config.toml
num_hidden_layers = 23
hidden_size = 64
num_attention_heads = 3
num_key_value_heads = 3
head_dim = 32
intermediate_size = 384
vocab_size = 739
hidden_act = "gelu"
norm = "layernorm"
norm_place = "pre"
norm_eps = 1e-06
positions = "learned"
qk_norm = false
attn_scale = 0.177
bias = "all"
tie_word_embeddings = false
parallel_block = false
init = "normal"
init_std_qkv = 0.0147
init_std_o = 0.00216
init_std_up = 0.0147
init_std_down = 0.00216
optimizer = "soap_variant"
learning_rate = 0.00652
beta1 = 0.95
beta2 = 0.95
weight_decay = 0.032
lr_head = 0.0109
max_grad_norm = 2.0
warmup_steps = 200
schedule = "wsd"
decay_fraction = 1.0
decay_shape = "linear"
final_lr_fraction = 0.1
batch_tokens = [16384, 32768, 65536]
max_seq_len = 2048
doc_mask = false
train_tokens = 110600000
max_steps = 3199
dataset = "wikipedia_en"
Each number is 128 + 32 x the weight over its row's rms, rounded and kept within 0 to 255. Layers, rows and columns count from 0. Numbers have three digits each. The size before them is the row's rms in percent of the matrix's.

# layer 13 MLP up, 384x64, rms 0.215, rows 214-313, columns 0-63
089:156144126130116115120106163117091212142071047130088145199076149140152105194077144123127177144107134173084112169124089153153084125131122126118141125073160144118121097124110118115097186128104118
069:170057152126125104110143085164172055112110116134162173157091168118132139086182075137161127119111120122123090139178128153159163112147127108119150184110144082129176217115111157141134093087148116
098:119119088193039142092091067150082112124133116084134135084161129162167179144116120160115101113129128181125116117120114107140105178118124150146109152119171086096089149133132128113024132088105111
121:160069156110068145151165214093167114068176159125117142120099107088157160119135127161141103125108182141148171091081176065148133145111127132138112111115131105139064114140107151137123106119059104
085:151154116162125123184145090082108106102104165126088145134155154102164165094114194165157171118125154154110089193123157147132079144186091145151115158168099150102070135134201109163101102100108092
111:038131182181191140156117161067124152104169119147175099131108129137069160108123137130108178112138088135152143167065102169109093133155077157115124159139163109133103119169132181122147090100131119
104:035136135175122130116152130096104096144140147117094148123122116085098155054071072139105143083102154114158140152172178102109147111138089146172194138090140141136103186152125169138168154114175128
096:117119133126148163086121103116069114110138150113134151126145122158175046137104137125121200150091173156182144125156101122155155059139114169108126140146179095126059156169081110128117141078194146
096:147188091076115128198168112122100116148122148155117138092172174110133128172159113097135146075111093137130049116171161080094114128170154186171126070099124132103081164129119147127171148156156111
089:154167156091148097197113147130097082118120211114129162132141177128090120079058127145118117098103151096072180158091162121205158169135113104118130099133136174095106166097118099112131136144119153
094:189127153078085186142148166101118135181097072119126164149118091144121126106165149146162185139107207143097131141095102086114144135109107133058106133099127126137099076147134115127157162196176155
108:117135176054174118104111051145129097064124127174205165122135156132138123086118106140114124157103168158132123151121085093165125099089056171152111131146156142114112160136074161087168131138142119
111:136095146159090159155150159140129154135126086111168197184160101098107143120175101159097141160119157173174183077122122142117132117164121175127136114087090089179176155177116157084193100149147113
112:116117148144182197137123134133088114123147187097144137063156120087164133154178089195123096099102132143161157106127178069181148187145072155154119115162121100116132142141109175167129150173112136
098:070079198162098060099153126129165177147139096161106170109154084094076099200144096144133089127101100149077137123149099137150131174136146151104148106089116146104171077125131143119142176107117161
101:134089121175140191138138153075136139149169149082104201125063128132119127087078085150149203096071192135099119143164152140095115122184128141116120140126095096120121168144108148097120098170165136
120:120145160134106169101119178115109084093135110183054106165121151147129114135168145170103158170130097135113144126120151218072117137163128167182075097105126167160074178138098123131170117113163112
116:121073136096067167105144202099149118170153126156089163181132134070131168177127142182104132105150130155161115143184121173133086091170103110103136137134140130132172168159190091171113111097123113
120:079082128173197158160183116096129091126124079181129061098134154096129131120164145112084145112096068103113146113162095093121114123201127164088160147153156161153144148086095122125076149151107120
104:182113147088132179116101107202127161097134206114078128170115133141086108143109153162157188076125122126131134182132147140110109050130144150096139098085126077116149162173131141133147151160138074
086:081219175150115113153137082100132142104147186099164153067159175130123127136153133101135128142169101115075170136160088130132115109157157101151174137077091141112140084114100073159157113131122061
101:119145132141109105085086176143114097119138142111110124185084077120127094123116113139091174151147100126101153099057072205140070099200097132152124096123128105180122101179157100156172165145127138
092:105043164164147138147166140090139130078131169183135096126188116161187132091108182154102153117176131151161137146134133106109156121138126140095091125114071131155162124093162117131105127102058058
105:039130148143171191120175118125163149119154096132129164140108120062118143144132172117138101054101098132099084163136095122203083127118117074117127130100176115094096127156131140096091179109107113
067:130051112104083114081097131081088113151132154136123153093087105151121089146064113121099110155166124034077136146079083118090100112122056109117134129097119122093126112080098111098104121116106158
101:108121117133209161088186134124103168104133170106102085145110122138123143158062125154046161113085143176085101152140099185133192124127142112133139148101141164160134123077161138120149166090090096
115:159138190136106104087144148121113157127161112162137119160142117056137141111203158109101228175140148101081129083132126095140120099149113107124119117136054115137117087179166136146136150193130105
070:088093087159144097070144089142095112074140113152116137105086175099107187140130110147090108128160099087102200107098098137133164099148082100145114124126046121121049113115132138143087131145177116
099:147122161104112135141082102078081088128109101175090145081139147133056164111147070166108222120191124118180115151115097102101096121124168115090084103170166109100155134138128114130125148090149111
078:124142098146120112117119088113087151116120152175092068138080184143133119099130105205103114135178133197112179133118107135116147093146124086140156092106152112166031174161081129107174146139120113
118:067156164112141206147131124134109188141126153105113145123108084110102114124104138128086131117191103184192181172148124140154110098146185175066128133121149137141127117098161101097150179071116099
097:129146122148155147047129187132143146102114204150184101140105138108113146120161184164159136129158125102098198123137133112176119158158147129181107152115091097072098105148134107153104153165192175
124:168144084072188198121211133118141090143129171115104097122143135077122165127112165139134139112161129133135124116214120147139088220142156153118120129153083123117123152130139087097182142159128127
104:129137129090079051114126194112140165086137149130120122166154120135149184173163108156063162072170115142142143148142122142120183059174115138094123155087132169126132151085136089173141102127175109
114:113053146126150131136131132118161098038126071170182157140164145112159126138158106195085133121119148150122160086160113154182118136096121173177140113105140154160080111173127139117123077178107088
108:181097111145133178090159178088136136149106135140193133140162111142126153091106187154109170102127159183165077188114146162152180122158132148151060109111142146138097170118150184150091157095123156
115:157133168119088118130122174116132181140129205118146120146104105130132113155145100087157158087152143108176159142126101071212080121139163146125061119141109105048094146109097102096163163104088120
095:087120127096088111151087152187126156133130143164119156104145109141185112130074122158091206158164161120120103089124140129100099176127150102095138160076155070162113052140181151130153170094152103
076:111138105144160117128199172091189128114199072117081155163126087118093164154118113090110182153155107102125120131207124142159149125163117160150090077101093132144059116151083160123112130143114134
104:119139114181180045149192135099066117129163157145150137098123104107150090119120143058142137164123175061173104127161103129168153157132117144136084132102120156087084148111074159148082148117120148
115:113194123078102148081172120109087131130143092145164163122120067147135125117155117136083098144126100122143118124123146155112128171139037156183179104153168138153146124217079104098131128161090161
117:181129157096114106067129175168154184116096130137092104155130121118137153162177082172149161087184142111149140088123126108168090103127179167123125212132118115098099135122085113152088155115096064
074:162073111078088087073145133107165105116041138107087094138146146089167132133194121151108146083135116074131091123127124088190107176124124105156173153128126116066133113174139140138069125141130127
102:128180144148118162165125123121106085176160171087128090138088094097079120166092129129114143104171173133178133128170122139139038090096149170140118162111132144130143186182089127177125161113141066
101:130073162142157122136171124131188134090154109122193140151083084112095200134151075149142104149149136190138095183120155088155069148125154114093104133163185088168158120110130145119182145112141107
115:158119120137140139094187083110136188145121124076173142179151119095105129103085108147078148116121076158130133163125073158180150108205067091156138141146113135103133161156195122091102089151110100
094:156138151143138080120161175057085080079159112119161099114128134110140184096156086109113154035128195142097129119104125097147142154198129121148118122151146174133206133107148150131150107139139143
101:064182149123144137152145054104114158178092189114153072123117077107081124105106180150102116140152078128155120147083092147154141101165148154158173138106178064158154125132109125133165125138175130
084:114132120090078162098114181164101137103169141166105084136143115111106104179147094157068080103091108164156141135132076212118149134089134165124126199135134164157074118140100161111149176153108156
106:109084107142088108149113124052205146153147113138233124098141144144145131089158090117150164148140151140105099155129094084154065160165119096147143143106175091113150104161067165108120144126120124
103:138102108171094104153127168111173092131130146087095112052144103107152150187133169110113141123102119115116202072086103135101148100184137174115116148102111135103083173108089154178077173145158103
113:118166085111092138167137165209152133122141129101137175115126087146155174108142063119080132162107134106145098157139098160097120105145136195157149114141095145142044134107166120147043137135143175
101:118127131164144196113171158107131128069162164084073157080125070086094126097101100102193137141130094146088101123100118110134112120160145126145145144166141156128066133171159122173040131098109128
134:096118172090136167122083187103109164110123101134143083136115135069118164141144164105085144100164131155195183163156149118113092193129131138095081182150144149124168104141120093082126148118145050
104:118144090165131063113125127136133070102179118149137138160110095116089135087126044060083135121139184114077175056128100103145093117123126088138148137115113119130095126170133114131130175083116064
094:096102120102114052118132117117139182063150116094053083146096118046128135099113166153054088166109143067127103101134114118092090128136109125143193119118132123170144166131169131131120113128137098
129:093116113113077132093157114122118082146110105190184120167136090102162198139133117121090091105107116114220137183113141157149084165108165128137108160147189131134111118167170129116100154068125093
113:116025151134087134141100118129198178089164139144172162144097137097116147116149141159064164110096107081148127152128099142182143103154152161109137119092127129135168107096124139082150123166054094
098:097144119062139215149116119132074125145115151152119164124113121159147073119153165157095155101056137140132145143116078091115112143172174115189128116194116130136094133192087172155113149093155128
103:110146130112115103126132201185142190104198128118068084148109110112163094124122128182091095107083144143094144167164130157127115134131183070143083156074191097124125144091102123151086141112133125
084:139148127073100100128082122141122115077125175127154134133105104142134100138154180125115140097207188178128110117138054167126068073123143129060112156132163154155146173152156074131140118071130120
100:135106155122172156210098113117102122148131196173116118095169160070105096172136161128162156134150042179136093142134172114115110147127122152141155062150070144169101091144115128156138152159150129
092:115132119170151117125204118139150126115151146101158084117081102146170197129080104078143159129127106155120151147131096126095146129136252172170134124079119138146163129091183118107124133099139163
092:087132152121102161192092164131123083172101147078144102128152169119106177123152121156148118115145115157084140141037067145168111131168134172152095122197113134128159164178122091082111130136097162
104:103127146174140136072126148137113131123134089122113115164143165121127121165135187152107210128157162134078119071172137165201102099178131180162117079093153171067119133118139117137185172134151140
093:112077091172116087141181131135137126160119157176158177101076058129150200112144137084125176103146157102144148139136166104152140063117107134115169088132099132141122179155111088144170139078108081
089:159150172063097082112139146093151158113092091167118127118137107133146081145082079103124136071150118167092121160120114162147074128140124102129069140131222091131130145106129130160195131185094146
105:104120114154092143182140078158125134123109106189208055135156105160128108107097129131090121188126102129099097107152138168110152096152119156181078152173168127133095137181102139176064144108146124
108:202164122118129154169146112128104153149149146193085110186089088174085073149145134135133102163158129064114138111095109140133147127161123145133101090131143109177132159152143060133063149125054142
118:202107173174158084162142128057141113144148154158157158075098115115146094137127085123160129076169142147181153138122127142219132099075147124138099143102168145165090147130094120147102137161085140
085:115095146150197099152107087122102098130124120125115139127132162114094114151127156180188120147153086130143174148134107193198137120151160127184129139152143129202055124122134171076104189160103106
059:078157175126083103138178129136159148167101190181164136126081173106146100144140127176124203120097123220164122091136141138122121171098115121111134096167160163150151175129168115144097121146161110
112:174130173116094180144174170179120075150166134148130162149133178087113112083138101167128150154104163154122129077116161120145138088170190158098186081126138146092092186090080110123122130118128167
109:154126192118150138086146111081096173169155108141126113136152135048087106147113143135161117057136112136137106150140168084106099109176097094122044125190163107134122155170139169128103151099142081
091:116114171113145127119127118162132074207085161147129117075110159079103128188160063076103149125105067125058128070136155133124100092129114089116079125113137164144126123126140110158056127137105151
107:155151149116107200091142126124123120068127152090159155179118171120121175130165165112089132104188119087080111105163095126142123170162142155154095125168157118077139124164155156137116156102110025
078:095134150114139072128136141121057058071104111154122126125153155059096147131117169161147154138094097183099129176082162098139082107124075097152124146144148078102083092140142184128108112174104141
093:121094132133118068142137163150096125136171188118084117072035121161158098177140159137094100104107178104118165082161114129124091128104188138125177100096070135074113143099142153134122149107093132
114:139185107112168115149159181091075190182141133148169143106201106093126113165105097129143142134137121102137156172189087156156055149098148095121113081075151126139182136156105102105140119151131119
064:143086095068156094159059070095094127130074082128145101095125110155094156155116136116068109098117085179090126122133129086089117107141126136151125205092103105151118144086067116131146109120185120
104:098112140136137115175204116164133157089098163117175140099166063152177141135111138131126064103153081138111145087099050195109176183146136133146099132095099142127159156150120115158148127166094114
109:096117083169088142167179152075136104163151119142075159176112080084157147155098160187134094139142144158175128142155106105080119156145111147149147138107114061108087194132137104102092163079125094
110:138182137157110102120156112160092102064161206133167108115120078149084082149128137142155108192145127098079131110152132139114140144137175123131174078118157129094118194162081159152160151081142078
103:129112167173131165138161105204149165103149111144154115058129077088153090170112114153104161104086076181073066149132127104151132075135100198114080140126162129090143128127136120130135155132152097
101:209111129101173173128163078124161117133113148126182108120198162100076131144108103104145159157094106189101138090143117092145126170119117154202122138105146155172125113095124106135192129171163096
083:177112114103172141155137146168145127171088176173076098143080094138122163150182155116150159105185126106181145109114156129093114150166179183116095117144172113092120191150147094164074148122141092
085:186129121133089113113157130174168075142143168136129089117107082135139166135072152158134108049139126144105169174096157139139175128111162143167112100127177133096166052128142096157067123089171151
116:091116153182200146079152139133067082066123136112098140146095131186170107106118106118121140154127187181102160139131155087109173195123153166152135113153174124144105162114080108150138134091126087
089:152160179104133149101128143174130196177108118129133142123113160108086185136162109118079093107076113137177075169096192138170125129144143164156189090109159079097115154102157092102097141167140103
105:096099092117154104102097209188125085092124148125063150117129101134105124094145175161124141165150160105167068150159083158164092155128132114140198148097125152160173146132102116129100173109187111
097:149183077089150163096134108099112165141072116174149088131107118141090123128078091106133175135140141096145123151184112150135104092201133150094133159137076161106122140135075114130032104151160158
111:133126146077081174145115124164106151121137175076161150125150115090177113130123067166101092134110125122107101125178147158175192209072116152112159112144113095130111184196126124139159157118098160
114:107104130138154125167190089130126140137147168150208080176163096051104131152093081113102101122125106174177127207139151141151134119145142146154070163149135111173115115112151101090124118114112071
098:162137136127115092111119124202067139137102163147177138137132164137130148097109157151131176152103119108128164157124081131141091154112178164133105135074066207112173131123114191080101067134164100
085:207129118050120143125174132135126159116064128133179164133165199183127130115120183131150120091082161091156166117126120155114141126166174128142137153087178125128163160128121200126108108111142163
075:129080141130157140143063130092147105154088168061094146132130148084113139125121152118133153142139139184120159084086125143099129209146148153111160109091061090199119119106150183132120169153158182
085:099118142143091140182154135114114158151164120108149075137157138143165173159130207138123189080141144045114139108103143138136106155191130153156191146167098162161173137142108125153138145140053134
112:134150136117065127176140132098180115140156117121183152157143132122107166108109110123089112108136118123096166134139159084138120114123096141188092134104077182130155113147150071089116214111034080
076:133086122109138128086143146066148185138145108120157155138172108130071152110082142095080164158104100104154104123119110159162073129121086114197107143175089131114122054073156104133112141101152198
084:108161141121147104115145178074157094110134141103166124128113111091152117184112125118155128196143117135169108101144103155117132135197139122133107234082159092133136169160132172143104192138189090